Part of a small language model's weights.
Size: 21 layers, width 160.
Training: a variant of Adam for these matrices, 245M tokens, 7381 steps.
Each number is 500 + 50 x the weight over its row's rms, rounded and kept within 0 to 999. Layers, rows and columns count from 0. Numbers have three digits each. The size before them is the row's rms in percent of the matrix's.

# up: layer 11 MLP up, 640x160, rms 0.0535, rows 162-311, columns 40-79
# down: layer 11 MLP down (transposed), 640x160, rms 0.0537, rows 162-311, columns 40-79
up162 103:502504503599449491581488504507497537484434519473572484470558424458571473524566488464429493513527491412532517491501420544
down162 098:520547491495495471477547504499508541527502470588494443454443453470504450488467525558482512566453496412535392577585500503
up163 109:474497560478602552452530504454430522526524529518552509504496522511471450582503476515464571484515480448516421457554449447
down163 136:545546416447547523509543505389455508491549543501542509494535506514548504620524508553455545399517575572401471422475430456
up164 110:467573585528438545501565502477510470474530473487496575496491445428557486558593541478426479525493483410609542543443429472
down164 103:374509526557520454444506386551536530508421488502531480476538505557513470508478467509466462625554533526555468549495415444
up165 073:441448538522587501469467457551514487455504435534526499530510494516495478552453503486472578599498540524539518524364578529
down165 078:532437503501529493452459462473598548532446496519496564527547433555527538585573545498520482511466471489526538522506564401
up166 105:537450511490539486473525475452521479466547595471511529542453487516477539496506521503468439439554439482594533443417439508
down166 113:398606552489539429496525605421619429486490485513421522557532482463501412541512558492530524458532486527489479546451500470
up167 110:589563473390613522512499613486483413415498481472533497467426523526486460487458419438543544480507568548585545555507443517
down167 114:539526525429468531540403582480450489513490543463496425476502423636535471444480438521429532422558475635509515556532522579
up168 094:576518563507537537434505586443482550489508464402540485511479449489444538545509500534483587551546466539454475489542450550
down168 119:570514494482555555424520585435419512493506446442561397479487489541460499537457481539540582557430505519439478483564400499
up169 105:533566519524468557454592485512412447474542397443520445534468494437477532612595450474470518491544387449495497388478556461
down169 090:492450590418555550405413452453596516500548493504520477545608456484517609453496543478502543547542465492453433454607498491
up170 104:540526484463475514569551544461547455442570492509495548442506524455524482496513540497509588640515496464490452513438482498
down170 096:448515435549505575490534463477534535506421538567490511482377477369557495525537460534589486528541489490505567545435491428
up171 098:499554467458584481549453560460435415469431482362463549491510456549464484512463568499450540505510578470486502577543404527
down171 087:515521469488469462434318543473453510623537551502534510524534528494476508571494470502495501444616449469469477488438429552
up172 124:485542515564551581558576494453469467444437502518458548489432466427492481522459498487509544484585505453544413449603451530
down172 126:561433462548524506514543496394528426504479446536488458507406625526528477631570476465479577475529524608502513547517344567
up173 099:405483460505470551451481548485417528492512509518452462454542499515464409493576558494496418422500394580482555510521435520
down173 092:473465490522503472530561468500522553485500589563482475469511544510434452460457487517564467526439521485437463495540529395
up174 097:539489511477486599551470502500511510385556579515517513480605520513483461519444566492525607542521393493464473434536545644
down174 102:578524558500494496503483383448538544450475477538577523536547497568569429539444499510546573543542441543438492493442535460
up175 097:589431488517457511402547532459480408450515520508553465416476552386436463501502690504412494476519519458502503486474483448
down175 083:529439577456497513568504533514348496499487519494532533468560519426498478494511577466530562581410499508428524477480504547
up176 097:506506502558536561426628511481478532462481543519588388478460523565561494515589568468474594500468457450540460520486533525
down176 095:534435454469474522446582470510494553510512501481576493487496498560554506471523578527451559532504424453462429488469658472
up177 085:488500623499462530381464577507498465465422536464530450526506477469581414445594582457504424468507524473510549418487482431
down177 076:463506478538525512526522405538393474499472513529631521521448549450469571514454477496483483570536457500464471491477631559
up178 097:488560508491448566533468487438482599428491533495533529441541497402547449477487451440535562492524537501493485513480459514
down178 072:500472574608463513549562397582505507491498477433474574563519429514504475509516523505575518525455508433469528484499501518
up179 098:494455430573536467432512555456475431491647449538541401493464494468510464609522481464490433611503473452467461543475458566
down179 084:568553563567525418468472494554532447607480456484458441429533534477484590506441487479517450408436475508559530575605501621
up180 097:515643452446457484504603551552399575460422556540508482430548474386489445475421521487473489565565467449483485525541420502
down180 077:478490501515480498370423514498567400535436557588503492509531471590430528350475587478534470510418459511454590471481476544
up181 096:540485577419464506448499551453454532526475480500568516471598497576532469447534509489450563590501483469537522476534453524
down181 095:474487499560646484498518489491429461566495544501493519538470521530557484397546483506522488447460553520480450472437534465
up182 087:525490520522481496490565457498490520582593522524506603520425468414444417461399527522564493381535431591480470545500508551
down182 075:583533456405531494533466492468439549445503476467508496562512422568590549490464491501415606563455549518475474501480371520
up183 106:597514501398607524451560608471452445520514434400554507452401514428402512550557514475495580483490530433567476441436440512
down183 138:494550645417468455487560600488522474553454396464549516540446504422482530602517472502566629485410504495496453431519449521
up184 087:531434557537590520417532517525414536570465452499525473521513542495487515493406581533510523417482361524495468487460485536
down184 090:498411496535486487403489432515525494527453528534458569544447517471571594457546482504543564479455463452479481495594426469
up185 109:535623511451538566533530456504536471502619439514529526503512456490503422450533505506432565501480508507513477554538529477
down185 104:528511528459433514442476462382521497434496529503540522487470516572456383538524502457376464472517554452465575453515497506
up186 112:575565495478484509507545436430487475461462562533513603444569582557547480520521538429527531575517495363528479420514401500
down186 099:637507533455475490517568435476486484500520547584517501574401404551469444562530483476551504488523497550579483478519452529
up187 086:533490504513529504516537515586528487474497546519471441458424457487467490520520553545577512456471439509519527447567559522
down187 072:494570509498569501463441525431440342510470469516492463490574469540583359517461570507437518466479439446473495483521567498
up188 093:548509532503485587543499506419534502463496501464505455490487556525437522512383498502527568545526454445537443497569483440
down188 094:499545525503573429397425508483588532527449434459478477533546493466440526592537553509387494452533497571370540588500432513
up189 091:601441515449553444408483625468482497537517481406519524545557408545532566479533586518487485475479537575524481435489536565
down189 079:508476563521511570570524511575454562479388422472534563424497472429509449415456423517490469484582488372433600604445555528
up190 092:522597557446475541493546554526441563463467451533480446505535522501503483454506520476427462480526443481468458527494491448
down190 087:415474481494494547453487480448436574403450558574494494519479514423501548622535378472554470458487644525357498495495505481
up191 100:524482619477605511460549496480492458446541490412492441514543547401398511439446522487440575434532505407544524463507494514
down191 101:548550570470521504560469626483634529404557440467579537408487463479535518392486419462533500494557522503429445493472447472
up192 105:461616548438471499485474519473457534495568497425513609448468531475469391498416533500529487445557503411537429502514493430
down192 109:457444480391453447534489467442507514474525496463457534488457513505495431432456566515610449512491455497496360528531470426
up193 082:513517573514448539494517513546535509459496450541564547495488573414479478470471543471496521523498609526555481439368600399
down193 072:539515526556402532579518414564496529519531539537494468438538520509493421498462445550501550591481466532622526580512407537
up194 104:575512555497487578433528560461451538448455515465559505445464439483502456526467600439517567504527480438457407487542455478
down194 114:488507554415438587536637558454463422466446469473524513504510464416466455559521461506526533488442552547480423511581519490
up195 079:450522492480467483539487630465519470485447532462499362515483455499388557463555465483475524498523515461536501558494534580
down195 084:534457433553503448460471436545579532555500502545434578468514567497527502582518525476553511552431508526469525473489481427
up196 093:537507539573478588478571549496439505530576498491575486487518513458516477510479508470525510479540480465484462452491475514
down196 110:536479441535491605498547574497409519546593522515528485422499512461512503539568447528409535450412520453526432549483483546
up197 096:521570492466461514405503535388500520501474463519557608501497466518507482565473517523421485469564561570525505463393435494
down197 096:415514529589447439457480539541475474437498506560530441487495515535550429433554599504428564514458532483625503496466593453
up198 099:401484479629491535447632529464486514494593559567536424556533539384485462548494508481454523518586420449526454522541526512
down198 101:440470505609461503500620353432519500413470469510487468542540460440570449469471448472432465396459517510538524518514530506
up199 074:501555549538450654561509588494510488467568481522485495512532482531447485448456451475469527554502390510488491445495609487
down199 066:560446597577428419541444498543444515456501470453506549524533503572480407529553468499547549508591621552614601478510492479
up200 102:509552479548421547503559556430504511482525513494450420445545499353462499494467471472492500517506454400542481510523484574
down200 077:505570487450487545440544383434561547513497569483491499563487624472501484468485607503500417539490445467517519537531412459
up201 101:516468560507494547468530576476496407522351490438568554444475518471505453460418589481469443437523466543525477435582504526
down201 103:595482524424467527565521500393589510489399537517491425531499484538420472525492463495583533530573458462412509504536402420
up202 100:481467477476521512494515466469537488404526581416632552515507512498452552492504454466439548487489569429491476495548558562
down202 082:433453515484491481475482475439547496479500533464506473531445481478600554598534533494503440515575475495528435435616561539
up203 102:440558474523533536570501566498529474379476429475487477514454512501405477564453558478424543497504465395545487417533586509
down203 095:482543416545516438421485579520448466535473528497530545493475387404573537407557561511502455472454561506527580576523432553
up204 091:528558533426462559459521549493420516445613560497566607530561530416507405539447521457547595582547484514475477470477457542
down204 109:539496483479480631481522569438523504488525454471488547492443537444569431503528465555460479490475515519513526501500416513
up205 101:472513543410533557479545570458508562431497485526423426470561544483450429509601498467433498465520454569460545503421391567
down205 096:520490425461495465551524584480542633502564521599461555474598545575574503475506461480549454486459446574515548545463488440
up206 089:527487443485472576552515444453505385550494566512548522441494475565502514558503512475441454555547488490571579489473456499
down206 084:390524394525486571504573512553520448492488557371461539482480558557500506493517480465508490535537444553485453572528539446
up207 104:587558480450476532501490537430516450493513529449562486428473378544533492509463518492502508505498532478572497512391510491
down207 108:444474383514537503458476480540591397571538522544522452481436464514567466471452486505548408490543452497516522674492544520
up208 101:557505569502475459356561485467442471440491454493488447517370591440461507517527502531510486543543533425567595472504428446
down208 088:479482492573473408445570453499478515559540548423476463509544552510463499526499479508527422474427409545517570441521499504
up209 096:479538468422542573450581483426430516507581507508570635505435516498399448529528466503475480564583448483516433546505474471
down209 123:492525461491443606484536477388430481555562445519566510472461497422331516519518547554575450480452543491459499565398501496
up210 096:581506493431453465516529484433428502431501576520560513517459567458455447507567466448527501434493516550482543505507459522
down210 080:444503497526460481451471515446467409529520457323517503461563465510526537589467600500483495595494568557558520442530512440
up211 099:515514583469512501502490502471524430542419580483551452494555460462537427458495610480547521572496447482507540514501458471
down211 088:464445450520448483480523484458499595467553578434514521544526624472570515533523528563457551485475481451608525581491469475
up212 105:459496492541526552419511506474532496538459459475589562473483566471457493613477516498552550499521469567492470498570463485
down212 109:522574462493460540549520574536493521456499505368570481486444522535429434528462468514495544545518519514429469536578545453
up213 099:537482599425552559510523560380470551504600466412508588540408424482506486574475514499435465505528532541451468501422446493
down213 092:460437466491415579490532535574488492478530503462479517469515519541448514384534566519539530424552497532591601496481541462
up214 105:532522546441495562561570463468474426496556505493568514492462438478499427492462456479573516459488525454559435420442398464
down214 133:515510582525421553573595477491433519457549469524503551469492490542492411460427466471514518499460467494549564471476488467
up215 082:475425535564501525468530530524458557525487505449461436520526555388491530507516427517463488392569509445468494496528540487
down215 080:429552482397621465536434388463500476434505445498504541491513513545562538593481386498473519523448519425457501502655510459
up216 084:497505523498480472428580503437552533515548581512524518511498474503463419514511498472401589464545414542589451548430535458
down216 088:497480568492526535524574502521452614471623547521502497463547527562510396410447406487538511468463428409559480532458459517
up217 099:550596538452470488376500626472400555429475469424521537419571481437502515601361492496542577528585499551496476462447457459
down217 090:471448503554477501444457456455534524558569497540453456505423434399499563470602472512506523484468468600556507506604531472
up218 105:473547487457569484498512495524483487516528482502470455515518495440491467542599522463463556523555537472530523396466419555
down218 089:590426479471528431460438564534476534540499456438435511560473502528560626512431475515542552520516524493434471406533461496
up219 105:512490472566654515438588519481439477519539393526479497496487501379546423443513538480446452471524521408504452459458490567
down219 112:470510521461497468545538435521405391462529590502421499517499564494523432489537563456512523510468487514450452511526446468
up220 109:511597490546462491454554532450492546543416482507500451464598499516497519487543534489473498532536376455487495498436465485
down220 115:538549337548574497514503481459510428550552509509466532543556526535507407397514492507538464504453538533502495562488529501
up221 109:469598501449630505514483525518449516449464478476538534514449436446472482597496495462473543540530561444456433506582445473
down221 103:458469440528499498563490504563423512523515566489530591568470517526552375634532520460544422481483484479554468483497479456
up222 115:583514510515511572455564519536494495548555442446509411442453529387410482517564506507484556494520465457494542501464406513
down222 102:522391531395373550626516505485500497406536449511595573415535530472470460493567486458510436458590469366478556578550525509
up223 087:531498438396488470483536539487507520453509498548456602524570463548454528431420463463459447501481452513493527504421514513
down223 082:485537466530467506499563418561417484525485506467578506557521465455482529526499476503527572514493464402489474510550516625
up224 106:501443431526502511511521522527487561445477397440639522514555502490527488496469513476491627475530487478481521415523505522
down224 116:478434432529479509476442399555426516484511522508540515446591542568479551462515505513432565473483518531442488446368555488
up225 103:527559529427546461488613512415426543476471556497538508506550533497481460588490581459520572603605497480511424503549494495
down225 100:399529468475514390425529485433399515415481555559466483502490507520457530549489489505428541541594515522493471460536525449
up226 112:499448542430565596502580477505459465518573553499516529478563527587496461480475485472506495487536413551594477534476463591
down226 113:466501554485468496468442579541528546463494591431540536471534478502523595600531465505453471535524570525479460493619578457
up227 112:589456516531438473373505517406486540490561456488546488469439533427456496654426524477520544552548564512530465524499376494
down227 102:401464491535508425508456424541410403529529493455397540501529547479464440524502563505571440500579534557574509513502473460
up228 083:402532419512540519546545572527457583464596534513487586401543477524593527527460530373513440520599486565585506496479480442
down228 053:491381592589509573444479496468439524423518444482519533518491490509509379544457549531511533456504558437445470571425524459
up229 085:562492556532517448485524581493408465519461424416595591477520441510511496502480529442492463378548489580520554545481534402
down229 081:529554562459466548533483528471552579493464404461555546483486534421580541509484525540492461433582497400450531449504508420
up230 076:495498461442461517470499470447512484452492492530571611489558479578455411501333552476611484503501521575526480448500490505
down230 090:535482471521484533537508503572507581574597589453423469427489537440506527518649501532437433555512495517507527494489483581
up231 103:479565491555543562483513513506441487548497525385467517404466447363510542482527468468617548508531413404454538390529489441
down231 086:593465561500455517441390524541400476554546523495440465571477496471492551543475496436581548595480436528504507506619493484
up232 105:543499544505450454418486560431514506483464502395491494514482487524482457564554595481468508536517507447615576465460497468
down232 112:575519557454543441556506436512532546556459499479508533505577479548437424543480487453530502529534422529501421444478436593
up233 095:514528475546465529445542473452510449542506405470546591493420472457541503591536496562480527570502534448553437415412441445
down233 087:484509548491539516475539542545478461451494513535452468498549493544475516507542518527391486427447521484562451497496508539
up234 103:498448507477564510452512494419508476499489533518510496414450513584569434459500514522470524580498531518550579364502422489
down234 102:446515499530567442529415547307508540504469591448442476520537565460516581599481520499530434442512601549528537523562484451
up235 101:471499499476500531511506659492524432420478553433535450525535469507536479494514598459524582423514558499546544521494550608
down235 109:487499535538496479427391503583573364472554477457539556465502517501555454497499564450412480473533498496507501447467522654
up236 106:599497557502598522512504492510421508471471528411447421390485484476507537552488513448528547517529510467543516521475495549
down236 088:464464480512450513595546516521457511535582498452513455502470489543426529406459361470438408519526559461510598610497548490
up237 062:484529487498537566529558444523420478453563549468497506487503498536550518566474531373427493552615546537531492464537529484
down237 055:503487489528494527457502540404387464571412486486514453535480545451487468476480510646604506444439540515430519484489498476
up238 113:615486547535493495541508483523503482474576441428515542487505479491508477459489479514434468474474582511543532567492501467
down238 104:555523454512480528498500450488513454524484491424366514411429499454484489443496453509500484489499448550499603533486624470
up239 112:476530614525477480492522596509504405557494508453470526526513476529530474409469583502468535439499523481560577473536510514
down239 104:521520487509416361437522534603469505485514464550477539503491523537519537518509515504534481524483485486572523518538473467
up240 086:480472529513575544444506582485405495506510446436507576525478434473498455626538492499519561553529536483448480579491462506
down240 103:530478510536489604438567448445461516527551516351515490428407459410481428529549511520557626600536488428450470542476435569
up241 110:532407488467496531532513530528443503548493441466546593475499478508526515521522491451406576491499460585498574427415544542
down241 117:436442492511474529569481498505437578514481531452557527543465518519459432413526633488480523468415490481456601430415519583
up242 098:538530443525478412463493512496429453388471548530413485519460530488483544501506545549414506485482425548510465424444431531
down242 105:430620434499552450569506514560354541496476493462523533514503436494450520389484515474537479518459530561493469482461537491
up243 084:447437443552495518499523510545512481425552521531547530449520483494446452566383610473537483487504492547512575446535540451
down243 086:580433586503503469452468566518568369552439433558566518530402510492592505525462563499485575493468564447546533461421565499
up244 088:475392651532527538421501528474402489484481537520521531473451532412485465563552579521535530469527509458518443528519538576
down244 102:439440556540510551434495556442401473566491492511537432481463532443441457544495566548475586530517421441457445516444463602
up245 096:452508500492444538512537499478455499480511520462515548517524463384521357530553546501462458572576511448489518476478414548
down245 116:456519506588435579513491440425436483473489496488505604516606473492548309533545541579553565493547564490603502491472504429
up246 099:507477544584499499526486454515416464505455450394511491378573497490504546509576457478412515423537438470505494479596503487
down246 095:481509532476444514449517552383517571471595484465512432515445506488573491572392303514408541517426530493454592495512489495
up247 087:408525575467508581485490581481421416496517397475576475460481456491420435572533484498434469624532486440519523597491460497
down247 102:479493411446566571480513553403392447495501491386569512463430490428473459549504507517506513574503489456456507565495407553
up248 107:522434435484499543531504513483440523479534453495551559470479427505455441536577503485500513412486512551480545498549506496
down248 098:470517503462484459514526472471408446533509402442493554427495505542428496488468587499402516561536427545543520508530559523
up249 094:447477593479510488358473531474523453500482513530579532500446398504502503543492510500412516526498586498559468476486524465
down249 082:482552483400510458536564433448556527450578493379460431570553528612469413585545528474498403450488468533460503516412525521
up250 098:543555441475519502414448484411426414511473440501471557519512481512533484432393538494470498519507537524478570493589513517
down250 110:505560616489534440466517484450488504510412410526426595528525482483538522384430611490488642443503452451432403500536528523
up251 102:458509452551512447530483611459453488470515584505494523510467481506475458500533540499508427477509410508598556554462509521
down251 100:524520453567567377422569493472490499516475559507511437489461535555457521471474541540456511495538496562530366472473496506
up252 101:564440552447471510417552489496509461512503600489542455345517463499529525484480524500476469525553550428576471487547497555
down252 096:426463520563481476505565498469564516559548504491462555499508524499567592448425554503402532447523505500538472458518531428
up253 104:469535476593565551524553506477526384508471537409472473453499504501476407477539600473444458477492536461538471556491560501
down253 100:512528500516547484482461471593631480493572488473410528599540556504542406460483552510439361514488488525473504565492455454
up254 095:598562572447435533477582458448505558462529509561570410471470487386369463561495512458534484500510570508523491566532577445
down254 084:589552472548492526548446427562414476471524479584544488512580475548550516457499560426486587543580502476484571485466480526
up255 101:527494581486447543538545402477509499450462453513557574464535476494447445533429501466529584594503475515554462461530477447
down255 106:458541523508503567477519575511511437496510511459465494521487507499536447454492507533507438433516545514465545553535510513
up256 096:515477520467488498469452582398457585576598515459538533533499484506501530528558521525479566479518478555530398339337532449
down256 089:466526482434472512424501525529652519458506536416484440469456462417522535418468534484471434440491437503452439450551429573
up257 115:456554535543506469513573471450475472502570454508534550543485389473498379517470504499483547569504546457574406436544399595
down257 122:427462547489544459519540513515490482473599566466512492463533429435468563544501492493517430536405611566520488444520499560
up258 083:500562420459431496419563527538519500447481574481517530435580460509555527380521509429476514484528474527602495469564562501
down258 119:484505460489490549484527498515561516435534539482499517461475480521536460314491529393515540532526476518668497510535530523
up259 101:504486566533534546438490599406381550495572506423546451500474505534386515609436540508484510555557488460494490515466453475
down259 107:517486509598529500493494571573447546501550604454528455491537563545443505507524545509530483491448475528467505481421451474
up260 102:473467597466533490471502572524516498438462558525511407504527559504480527481499505461571459517526559498650541523540474462
down260 089:491525595460466469521534512521446464472521535532471479550493461497566461498484510510540436551400504501497455466479631483
up261 126:559443581470550546420502567491482494467544580407483463432479448518487523495543459508478487513513527488605518528475556527
down261 124:485507580526529545590549540470544514461509468471433478506407587567542547367510416478430536519533509533522483482477582440
up262 099:567501475586613459529546442460410496496489481517526568542397485465499510600473453503502523477552498473447497481416505547
down262 078:480546423559401490550590457437474532446513522398450484536495568522418510433517523506513578520524431554549538543546428479
up263 111:676584514432541487468525500470473513474515455491547593519536507449498486555512570474484566480542554523513530495493458591
down263 111:535516445440580596498599415566531470487579455478550464451508521506538447488541390481514511481445488486414464525523572523
up264 083:536536455617526584437489574503479544524524546522512457516518570534521506474421555521444402446514540499575437412459479562
down264 071:512455602478505436583562460425446466503491473469526451559639438407529590406469508506518562486450440455460531513492473443
up265 099:503658486525561499544541481521479531420444541470559541447443455427485413507501545473543546527545489445506445468546496466
down265 094:532420397446482465512478466573536490407512559434531555520469500521559485393487556511477467518539568405506498444468547486
up266 090:576555495483498528385586486443506407573488480488493507533459491371528424458456496493542595412454507473566535466504475523
down266 084:434561468514496445512489537543437485491470537501473621526500551557443412509520601514488516532557559453477527461610514491
up267 097:539558435422517507485481529436476541482481466462517564507452534489464455552432485481587525453572549444486441510475474567
down267 088:525505418486443358563481503444504469572548507527486506513578514483540488561442499437450485500512437523523545569470518560
up268 104:646528562498540515509531518442479488533496444447549569479525462499461426475454499531453510480529543473569546427488480498
down268 115:428531528506540506478499486436454568422464458467547531470537482457554454397526537502448493628560506378561506445555519529
up269 104:541497579509438476476446460568516543483495429537586571515407479491558469479463500501543584449524491532473519457615477565
down269 089:457442522577524544555544495483558529424541535492468514517549527547371494538484532480456462492496565535481492533575507445
up270 078:526559463450430588575484489468522532493535500462445563523466551462498406446467508489514550567535575433453455454472484459
down270 097:478410470571490395456481454504476447498443454576531459527482478539479583537528511500537421424451405531547513512540460541
up271 100:633502497539553556428534462525444484502541440516466479522381570446420476508484486511481547456488505440576497559505517524
down271 090:492458497571363535404483416504506477451396444532520483504451519370412443531572558512513530565567433524517494544554540510
up272 114:549461520527500457404505491450408485510479537521515472447408505415456473499492606509556451534518484494474405475566390509
down272 129:469433452577425458459508455449539475492413536422407453485486522493483548505457557502588398541529523469474495551625484533
up273 111:607642559531534476550530494460483570498551579482480595494555468443383482531467489491555506465496440469507567554448495566
down273 103:469449458448565525496561530542413537459593552482483486489536524407501514563452615490444529593501430518471456468511531523
up274 085:537484518621447530498617581520414456461500565463540493474461519449418422546470550450524497449543477429527535510574514459
down274 099:476468525561497449457553526544390478466534601470543411484547493482512523538481584494485519482545461430443486481529454438
up275 094:525508542518517538455493562492458512456439547521553515543533473432482365521550534530491481608541469394453453483496425534
down275 124:561541404472533514498510538432428506490487599476509529485472518462458472530503540574575504560515527496506391496405433556
up276 110:526515517571541480520511529519486485436476418460506557453438551416481503482471555490438472536548388473493537454530442453
down276 100:518489520541520478496519474550430430434520541530466538497463492512506479363553505477494412564498447494537511562576442541
up277 101:467571476513545512484509574497508471443484391479516438601501523488463497604470565491361506445520393493510435481575531477
down277 090:486508404473525461403539536488482549491528449509453450554480397496587475485534526457445487574574443545469505402524409465
up278 111:590499521497505447468624497532415509513392526473495523528532439451536482472460649491450548494563517575495510430535497546
down278 121:551569450537532508450525485586527520477423419462478541562525451479557499506500541451552491411546452567450538557539484571
up279 106:504564485556509466553585543549417527393438462500478503412513572526471445503510530468528580533505521481519546449406445422
down279 122:544547604583466479420455517519503573482479475546484474507543503572444553490547514533504505447547468570486375490515419504
up280 110:507471516523531506467544462413476487520482478515526586511505517436478475508414502445561587546495465464461428418441403496
down280 099:471498489518552522544516476576367503519438511523592539444463571493542553550472529467487552526563524619451458492473570496
up281 096:445498481466572617526554480483499468512515519498526574484497436466475466487341549511411482490509442503507488479480476473
down281 086:456502450528522481496578521571468509547550491431511565467454546486488555494501491529514487544512497590531514438518527452
up282 107:488533438516436475475488495486416525504577516479516552509527470596428421501493536475509521486542603453581536398515468389
down282 100:446519470601491433492537433533412464498535505416489500460518555567399518395473456467492504573435457512522527457486485469
up283 104:455436485515473510501545468500477516415596601494537441455536454473521399520559480428565470515525561432581513510470468529
down283 096:501415500479524448565508457495516450429489587501492439478509514494482430556513490483534406492491546404575378496515520627
up284 117:565556526477511469422508589510501499579507435485542499498405569474438541518472540498515491521519457543588410464465511511
down284 127:522493470421541470541488498518549559554419555506578485444482491459511556587423620527503499514506462496514425483497469577
up285 106:585572447457524600543569490488436476391608485528579474557457545427399430470453491487515497535530423398481500459492487502
down285 098:485507451502477452458496586534488430452476598390530467539506484487435505476459640520602516522530383557557502492532517481
up286 072:542553455433500557495585398473527476519449556455528541486526468501545487456486459514571546615461522415575515446520551551
down286 071:428492573532492424531435505539413583503507496551503547557452575566553455562513546512526438448506492546417461437495494490
up287 091:482638529460586606479491517425455406530535388477443591505522452515479483464395478495464544520517521403470426544467474625
down287 081:551437533483433497504471515516506532474479441575465454460487585475501556495527558514488446572453553479516422473459419396
up288 078:434463588472556539519534405529497462458542494448564454447431478466514435568471485502551659508475529466524423574583485573
down288 089:504545443478525510466418588463413558525475514638449541491518480530465557467557476480499399456537443579468587417451508543
up289 107:466499467401464539499514539433482437441534518417525439541436517448448433503548567492429534553545575522513544463502420586
down289 118:517447611396511442426487508412556563554413477441541500494509479526429572443499496515471558465503456447465582457541550564
up290 092:623492503415473496539453586488520413478527498391516425481482530534483500464525565541446469498473453500568603465468489536
down290 082:472554506527556539508493426515346435448577481461527532502590447540565445498527547487447440501456506530522440462431459498
up291 115:440585454508528557512530550378503440489416628431467556384479450422412474446430512506516502466537471490481479553501419546
down291 120:442530540521547542484481565535599398443482603493449488465492547471520423518432529507495410493498486525422353470490524500
up292 093:466435469591555473399468468480463567445535535445471562471522473430461544483412587500613424557620471541524560456493542460
down292 084:419494442512558540463414539547546505506509562470406521526563525517478503483520476490504473467475466521577519587490524496
up293 099:450460524593504522281538485470421483483478515510485531509521481487466517525505531492434439541506434493551526578460514469
down293 102:522497436497459525415478469503493521526483503565470505556510423435574578471563408518532455536497474470551570640527449522
up294 103:607478448387545547504561473505481414532579521413524456499413507519388465487506518492526508576560469504533437502533533519
down294 096:530565459592496494573504409507518437479538502595516477526475541589533399533430512520541416518469476531520497493503518490
up295 110:501530504481506469444515539398519411581574492471418508528452581413519517468520472517511506470499510521528541502382528536
down295 115:563556486440430515425516557376537450448445549468529438437456603498465496486510527472567421481557446539416516473591548502
up296 090:541469550517446457557481512503457564434519575429544480460614533466489565506505459443462562551560418472540521537545529550
down296 080:503545485591592509469460510513398490520543405445522462477518513534552506448495450517488459469480537464596513530509474587
up297 094:443553539437487545580464500451462430465509512415518537457460461501529432609457524531494439580552480446447393446521541494
down297 094:482594443432484555478542536527521470485494525474515510570453529665481458500519534454569465419588479511529530478488483464
up298 103:484605445484574553491488509529547460433599478474496451544404430486464413461529518498448443455493603506564502587584484508
down298 082:595383483505543500512502578505562603552440489518452508446506560430501493470551496482519422456498565454446533485516513398
up299 106:505510454590509467530594512427441522453545554530472574478458498503494432510462525492491442610571537510500400366529468627
down299 095:493420474506444454598569451515482530516475513468388484555568552440510471459513475487487478606555531440517456479499526554
up300 111:595606435367507487484571542452480554501561543519494606486480518505526519542436565434503529528568530520537401443480421563
down300 106:559528404529433536468430461497518450460516570498331476557423496444613516521461543496396467476540500529449441539526507485
up301 104:519370525472504532476568370522493444520408460496481586538487508491472388503560486512393473500534489553531565448467470482
down301 092:594419503507486442510459482507489430523447491558398616485403485522629482538546512468521562591461490436502529533543462533
up302 079:514440558530485468544517466480477477398592534507494408502516497480539555450506492510427552568446504491549429486564554541
down302 079:504482503480514458501511473535476499571521516520504518484571514517605437549555493475476496549510452501541561488498489555
up303 091:476503540524454448554466536502459447436558458400548467489438434399515535432507556515480536562518477570575563418590478582
down303 098:567413521508593530524482473506479563451489523432511492552543447538488455407490558496463502547492457521544492472620487509
up304 079:425536485430528521464417516490526496370480465460512454554489453486555494491489466506499435522527552458584545467547463569
down304 085:487521499489472472438407470464539523440502541527484474549523473445506575480534428515481527509546450590604482504544553488
up305 103:450472464491524515556497464451434399555576448489469559482446487487508476526482505487544543475525559467502451411431434531
down305 098:467573437543526512500426466475540425545595490505450539527509476603557513509499488526498507456536596468432513449444535511
up306 086:527491537514516587458524537498438528491511432393582451494600551441377429553449531491419552506517454479472480461538472467
down306 105:457512556503531590506542549483320542510485458440548433505562550469335412554474523517468471602456482505437505498534450507
up307 099:509448613533562505507598486480492500517578470470541545487479492496508433499412489466539521525520504461509556518377450551
down307 076:579587539426510494593512482531444502592523492548431532519429448479442558451462434420506464464512545535409490473512480485
up308 103:521483467526490549546615473471453441497622458508596656471457470489507527520527487451480477473495473513515556421478477537
down308 097:569550536448466513541591575556464501434581552418557581553431505547476502509553534563464487449519382527481575466557460537
up309 100:536439583502441485529493465459499439428521480421514508545528395483382485561532486515429543374483561546517522617565506525
down309 073:474345525542449433433524478491444435541475468483473444364488507486511495497430581535477455471548511518517438494529533483
up310 101:491515524419607511452481462467436450474549469523520591533479435514532448552466479522502555587532431477487359491515509513
down310 077:493484538475446543558483419500437483474514592478567615498473505504370491398458568462484588500485456584458450517484492499
up311 103:512468560460524496461465534472543545560493419449496589429460480437438543526524497513473530433471569513566586401425424443
down311 110:490543455482411467480559587436708460487568537504521472560518418570462497517538564514492473524405538451483489533462481518